config.toml
d_model = 512
n_head = 3
d_mlp = 1024
activation = "swiglu"
norm_place = "pre"
positions = "rope"
attn_scale = 0.0884
tie_embeddings = false
parallel_block = false
warmup_steps = 429
final_lr_fraction = 0.0
batch_tokens = 131072
doc_mask = true
z_loss = 0.0001
train_tokens = 1449000000
Each number is 128 + 32 x the weight over its row's rms, rounded and kept within 0 to 255. Layers, rows and columns count from 0. The size above them is the row's rms in percent of the matrix's.

# layer 4 MLP up, 1024x512, rms 0.0536, rows 938-946, columns 128-255
size [ 99  97 101  97 101  96 100 101  98]
[[108 118 131 121  56 121  92 173 147 120 126 108  85  70 137 116 159 119 122 125 133 185 101 101 134 166  99 147  58  76 152 147 109 171  82 135 108 146 109 114 127 112 137  83 165 158 105 136 109 146 152 115 100  73 111 108 112  98 117 138 151 121  81 146  99  94  64 127 137 182  63 180 133 100  83 110 159 153 205 119 159 182 121 143 131  91 125 141 102 162 164  87 123 132 109 161 156 168 126 128 131 129  97  34 155 161 184 119 131  88 114 133 179 148 186 163  84 168 122 119 131 127 171 146 103 157 135  67]
 [100 159 134  90 137 129 143 143 165 178 165 115 125 135 134 154 170 147 120  79 122 164 154 114 115 153  87  97 145 116 129 143 124 109  76 114 148  90 176  85  93  85 190 121 161 115 153 136 111 113 163 153 106  64 154 149  98  94 113 111 183 138 163 106  99 131 158 167 139  72  74 179 165  91 123 102 113  85 174 167 130 119 165 156 101 101 144 115 136 105 133 199  93 115 127 126 193  97 125 184 154 147  87  96  19 121 120  80 115 157 155 110 186 107 149 114 149 126  83 156  77 150  69  92 124 208  61 127]
 [168 153 104 200 140 109 118 133  91 138 176 130 187 118 155  68 148 111 173 103 141 109 150  85 128 123 101 158 169  95 130 132 142 108 169 141 194 130 149 169 128 130 140  57 109 120 139 138 146 161  61 105 148 160 133 134  88 140 157 110 132 133 189 165 191  87 140 133 162 164 144  90  99 157  22 113 152 149 132 111 114 129 144 160 117 159  83 188 180 168 137 121 142  98 143  68 168 134 163 179 142 164 152 103 165 160 163  98 168 119 118 132 132 141 150 142 102 106 140 122 150  87 121 154 166 100  53 135]
 [108 168 155  88 110 104 113 141  77 158 185  60 139 112 127  78 119 128 123 103  84 102 183 104 178 113 152 175 120 120 117 176 132 163 114 129 111 150 130 126 108 134 122  99 161 129 156 150 201 181 132 119 127 136 122 125 211 148 162  52  73 120 178 102 125 124 170 145 183 182 142 149 127 101  89 105 148 146 113 118  80 158 140 133 118 113  91 106 111 142  83 129 189 106 150 165 113 126 121 102 160 172 119 148 163 207 175 193 134 141 135 147 125 135 167 111 181  81 113  92 139 146 166 110 125  98 186 139]
 [132 155  72  63 164  57 125 114 107 112 130 102  78 105 106 179 137 136 101 137 142 144  46 119  74  93 152 199  52 115  91 173 144 123 158 138 158 209 116 120  92  95 149 141 118 137 101 127 113 165  82 150  74 110 176  92 132 180 143  92 125 104 116 150  62 177  51 143 100 139  65 117 140 134  34 133 126  71 148 115  92 158  88 147 145 137  45 108 158 115 136 138  72 177 128 222 157  68  89  58 156 128 159 110 151 108 121 186  81 111 138  90  77 126 108 112 148 120 123 157 156 150 118 176 143 119 113  75]
 [174 130 174 105 186 197  98  54 137 106 166  87 125 134 122 119 148 147 153 141  82 107 149  91 141 110 126 122 116 136 114 128 133 138 100 144 133 147 158  52 131 137 142 165 118 161 131 106 137 175 149  82 147 174 176  99 171 152 103 122 113 147 130 167  79 140 138 123 138 147 171 137 125 170 155 119 112 105 134  79 168 115 141 184  97 121  60 200 145 152 115 122 133 148 100 156 168 149 144 131 137 130 126 113 137 121 122 115 164 104 124 175  77 157 100 100 104  75 100 151 102  95 118 133 155 158 108 192]
 [151 102  85 122 159 144 142 143 129 185 154 181 103 117 120 158  93 130 161 133  98 151  51 151  80 123  95 167 147 131 123  69  82  86 167 131 114 175 178  75 108 116 123 130 129  91 123  99 145 147 125  90 144 152  93 102 117 150 105 103 114 151  99 137 129  92 137 116 122 125 154  76 190 165 168 108 115 105 145 140  84 131 162 125 143 158 101 128 112 157  92 148 105 185  89 131 134 101 115 160 153 149 118 154 113  85 130 130 163 117  92 137  67  96 184 103 122 124  88 119  95 162 180 145 172 125  94  67]
 [119 153  89 128 146 122 162 122 139 100  97  83 129 106  62 109 170 158 104 105 188 154 124 153 132 127  99 141 135  98 104 119 115 124 124 123  97 107 165 125 115 136 102 129 137 130 192 122 142  81 107 134  68 114 176 115 106 160 105 161 122 143 128 170 148 128 143  52 156  97 110 138  90 122  97 173 119  86 139 125 130 119 182 136 163  80  30  82 143  91  84 126 113 157 159 101 133 163  75 117 124 148 121 143 104 142 129 157 132 122 137 171 148 167 141 111 101 168 144  68 148 160 123 121 112 112 151 201]
 [ 86 125 114  72 128  87  86 103 146  95 142 122 124 118 143 135 137 131 148 126 149 135 175 125  92 145  97 149 140  45  88 156 109 107  89 138 168 122 171 127 138 143 127  97 189 158 162 130 151 131 124 117 107  92 138 174 111 109  42 117 137  61 126  91 130  90  85 112  97 192  98 125 120  76  84 106 143 132 172 124 156 119 114 130 153  96  88  91  52 102 127 129 135 116  81 128 137 139 109 134 157 141 141 116 183 121 123  71  79 123  84 151 136 128  95 107 157 141 103 165 132  62 112 104 125 159  82  92]]
# layer 4 MLP down (transposed), 1024x512, rms 0.0497, rows 938-945, columns 128-255
size [ 99  97 102 100 102  93 102  95]
[[147 151 169 160 116  93 118 106 120 145 128 166  63 104 133 118 159  82 126 163 165 117  92 155 137 148 111  99 143 142 125 124  94 163  62 188 117 147 159  80 196  89 147 125 153 132 109  99 122 102 107 115 118 115  79  71 120 141 146 106 162 121  90 142 123 134 151  79 117 196 130 127 153 154 146 105 123 176 177  81 104 159 129  82 117  91 116 164 114 113 136 181  75  95  91 105  81 117 172  82 198 148  86 120 159 162  70 161 143 136 105  48  82 129 127 109 131 145 155 133 149 126 187 218 138 193  89 154]
 [144 119 159 154 108 166 106 102  81 153 165  83 118 189 106 126  96 161 156 128 131 141 132 133  80  14 117 152  67 144  93 140  93 187 120 150  71 148 149 137 165  54 110 119 165 227 213 115 120 107 154 119  88 125 120 121  92  62 125 161  77 117 190  95 116  97 136 114 135 117 118 103  98 142 150 146  86 101 120 188 156 106 141 176 113 109 117 118  81 161 102 148  98 153 119 146 127 171 121 111 184 139 131 157  98 142 132 119 171  88  87 168 100  90 137  93  90 117 172  90  81 145 151 137 107  53 143  57]
 [154 116 131 144 129 131  64 163 185 104 159 130 159 116 114 151  89 160  60  98 155 141  92 140 161  78 122 154 148 149 131 179 104 101  82 150 145 187  96 139 105 111  72 104  63 151  99 128 161 121 145 110 164 114 139 166 130 128 145 166 199 157  63 146  95 113  91 119 133 109 208 110  87 127  86 101 142 169 170  96  95 191 126 121 120 115 114 114 117 163 155 103 156 144 173 184 125 113 112 139 152 141 124 131 132 120 117 119 114 117 156 127 102 155 135  90  84 115 101 102 128 174 191 184 157  79 159  84]
 [ 72 135 141 140  89  84 170 142 124 145 132 140  94  44 128 125  67 121 136 117  85 171 126 126 164 152  72 125 138 130 193  99  84 140 166 142 135  81 131  91 148 130 134 104  91 104 114 100 148  83 105 172 120 123 169 187  95 177 133 115  89 164 130 142  80  87 164 167 120  58 100 110 166 107 154 122  99 102 125  82 135 111  76  99  83 129  79 160 139 170 112 146 115 136  82  99  88  94 164 116 143  90 101 137 144 186 211  97 146  96 147 134 118 119 139 106 138 197 122 149 151 127 121  69 171 118 139 115]
 [106 156 104 134  94 201 124 125 102 149 176 157 165 104 172 101 140  83 171  83 100 147 185 147 118 124 122 178 110  96 136 142 120 148 141 126 156 147 131  85 116 124 157 149  93 136 118 116 103 171 172  98  73 108 107 165 131 105  88 143  85 116 133  87 128  80 136 134 110 137 137 105 153 109 148 171 149  80 180 129  98 142  99 101 112 169 104 117 139  90  85 151 129 112 191 118 116 132 162 125 129 181  97 118 154  53 140 167 149  94 145 162 175 144 129 154  51 121  74 155 144 141 123 178  95 134 109 141]
 [111 184 100  85 136 174 123 122 118 113 149 137 128 107 149 126  95 204 171 134 127 176  95  70  97  81  96 154 182 109 140 157  68 123 165 104 102 112 128 162 117 153 146 171 157  95 117 134 157 125 140  99 145 136 153 142 137 148 166 148 142 126 169  60 172 103 120 163 146  85 108 128 108 173 114 171 157  90 103 162 131  80 119 169  62 139 111 177 138 115 166 142 106 122 156 140 139 134 142 192  51  74  89 116 115 142 143 118 120 103  64 134 113 129 138 203  87 126 162 168 167  83  78 109 179 126 182 144]
 [131 154 151 108 142 115  96 124 123 171  95 163 165 111 100 149 146 138 117 183 126 165 112 136  74 106  99 157 150 171 129 165 124 133 155 114 158 186 134 134 166 148 105 146 129  88  88 179 152 200 130 119 133 134 119  88 118  94 178 147 126 153 146 146 127  93  58 149 162 137 158 121  77 148 102 157 130 127 151 148 130 114 113 154  83 120  98 167 104  99 170 116  84 117 116 157  94 146 159 147 149 132 100  94 105 150 136 153 122 177 221 150 185 138 164 215  87 156 109 141 157 100 136 161 181  82  88 138]
 [125 106 208 146  87 149 132 105 143 124 153 113 119 116 122 156 115 114 118 117 133 118 141 168 140 116 122 159 132 124 129 126 100 131 124 112 134  89 156 175  98 166  72 118  76 118 122  97 129 136 144 124  90 125 111 190 132 128 156 123  78 128  75 185 145 152 158  70 115 102 176 157 131 132  86 158 114 157  98  98 109 101 137 153 205 181  51  49 140  99  43  74 172  90 138 112 184 140 114  96 149 157 182 132 180 183  25  91 144  73 123 192 119  94  80  77 127 171 175  99 119 125  85 133 178 129 113 191]]
# layer 4 MLP gate, 1024x512, rms 0.0533, rows 939-946, columns 128-255
size [103 101  96 103  99 102  98 105]
[[124 106 156  90 123 131  75  87  74 127 129 138 127 144  86  77  90  75 116  99 100 130 125  77 133  82 141 196 125  67 132  95  95 143 139  65 156 121 164  75  40 143 161 191 108 150 151 155 119 121 120 161  96 145  43 156 131 123 126 129 111  91 136  84 181 111 149 127 186 114 144 151  93 156  79 154 140 151 139 167 130  88 117 109  82 122  81 131 133 107 153 143  65 241 183 133  97 127 186 136 107 143  84 155 104 104  63 129 154 154  90 137  97 124 151 156 114 140 172  76 131 122 129 133 114 142 131 164]
 [101 133 124  63 129 101 161 144 108 160 133 173 144 183 158 199 154 106  59 156 192 180  76 126 133 194 122 160 103 169 189  86 134 114 162 126 140 129 126 142 154 127 131 102 119  79 109  98  88 188 150 144 123 113 104 158 196 159 102 140 136  71 154  95 168 153 124 124 100 183 111  91 152 133 161 208 121 117 132 126 151 118 137 100 132 102 151 131 113 122 128 120 165 132 104 125 134 144  73  89 116 113 124 152 109 142  86  70 104 107 145 143 172  29 205 111  86 123 121 100 117 185  86 182 165 132  90  62]
 [114 112 147 121 158 103  75  85 150 179  61 100 149 130 129 121 157 154 137  82 239 134 135 133  94 226 106 173 124 167 132 161 131 157 135  82 106 140 161  88 109 110 131 169 131 128 199  68  85 194 118  76 121 115 101 149 132 163 193  91 186 144 139 162  60 145 151 111 155 163 143  79 134 104 155 125 117 161 114  98 129 116 157 135  75 131  97  65 102 160 150 156 207 157 100 102 107 169 125 103 137 157 144 157 149 130  99 106  84 103 139  51 150 145 123  97 113 163 166 135 136 143 134 150  85 135  95 105]
 [121 138 129 121 137 169 126 134  83  93 125 166 126  93  82 170 122  69  97  76  86  99 109  81 164 141 130 181 121 122 175  99 110  99 115  61 245 117 148 159 146 174 131 163 120 138 143 116 122 118 190 125 104 154 124 175 120 139 152  73 103 109  89  79 139 169  98 129  47  96 185 148  87  96  75 113  97 112 174 122 141 144 129 148 105 123 177  55  69 138 108 111 127 177  84 126 123 155 108 140 122 133 167 125 149 138 128  87 165 151 136 163 156 178 115  89 156 111 155 136 195 148  73  90 116 155 113 201]
 [153 124 123  99 122 107 156  57 139 133 114 116 117 128 148 175  61 127 152 107 130 115 122 157 122  81  60 107 164 111 145 118 137 130 151  72 120 101 151  90 157 103 109 166 109 160  79 140 136  97 109 131 139 124 177 145 148  96  99 167 159 110 153 113  94 132  97  94 100 113  80 127 146 189  73 191 157 117  98 151 115 172 123 119 121 157 142 136 155 142 129 123  76  99  94 188  95  50  89 115  87 137 116  78 116 158  86  73 141  91 103 107  91  95 138 140  83 148 117 145 131  95 134  98 109 105  88 157]
 [ 76 123 120  89 174 107 147 145 119 152  89 149 171 160 138 177 167 160 115 101  52 152 134 119 142 144 167 111 136 140 125 123 164 127 142  94 120 145 112 148 124 155 123 133 139 150 112 123  92 116 155 113 168 161 123 101 104 145 128 124 126 116 110 111 152 125  76 112 110 176 104  76 119 101  60  84 145 131 118 136 140 151 146 133  96 130  84  97 105 112  93 148 181 164 150 127 131 141  47  72 131 193 149 113 100 105  46 145 126 108 118 112 167 170  93 102 138 121 107  67 101 121  87 117 103 188 124 122]
 [101 173 117 164 133 116 185 122 126 142 123  68  99 110 128 191 184 148 180 132 121 148 105 115 143  90 138  82 115 174 143 149 129 122 145 119 178 188 100 130 101 116 188 164 155 101 121 128  89 159 130  98 244 166 118 163 164 147 141  72  88  99 161  78 130 160  86 144  97 166  99 139 176 155 136  79 124 121 124 123 145 181 158 160  91 154 134 173 103 104 165 165 164 142 106  56 110 169 145 184 136 160 169 114 109 119 110 137  87 142  49 116 134  88  85 123 119 120 165 109  79 129  91 131  70 138  91  45]
 [110 148 153 112  95 116 141  95 139 164 132 113 135 112  99 160 162 125 125 114 144 142 105 156 117 161 127  92 129 124 103 184 182 123 135 172 145 128 159 132 197 110 115 107 133 146 162 169  97 134 137 151  83  64 127 143 110 116 141 113 116 160  42 109 148 138 101 147 133 162 150 146 129 170 120 114 134  81  94 103 121 103 113 145 142 121 186 141 151 146 150  93 111 124 108 100 158 118 129 215  92 173 177 135 114  93 167 193  97 103 153  68 104 136 100 146 164 118 202 179 125  82 154 100 110 127  78 187]]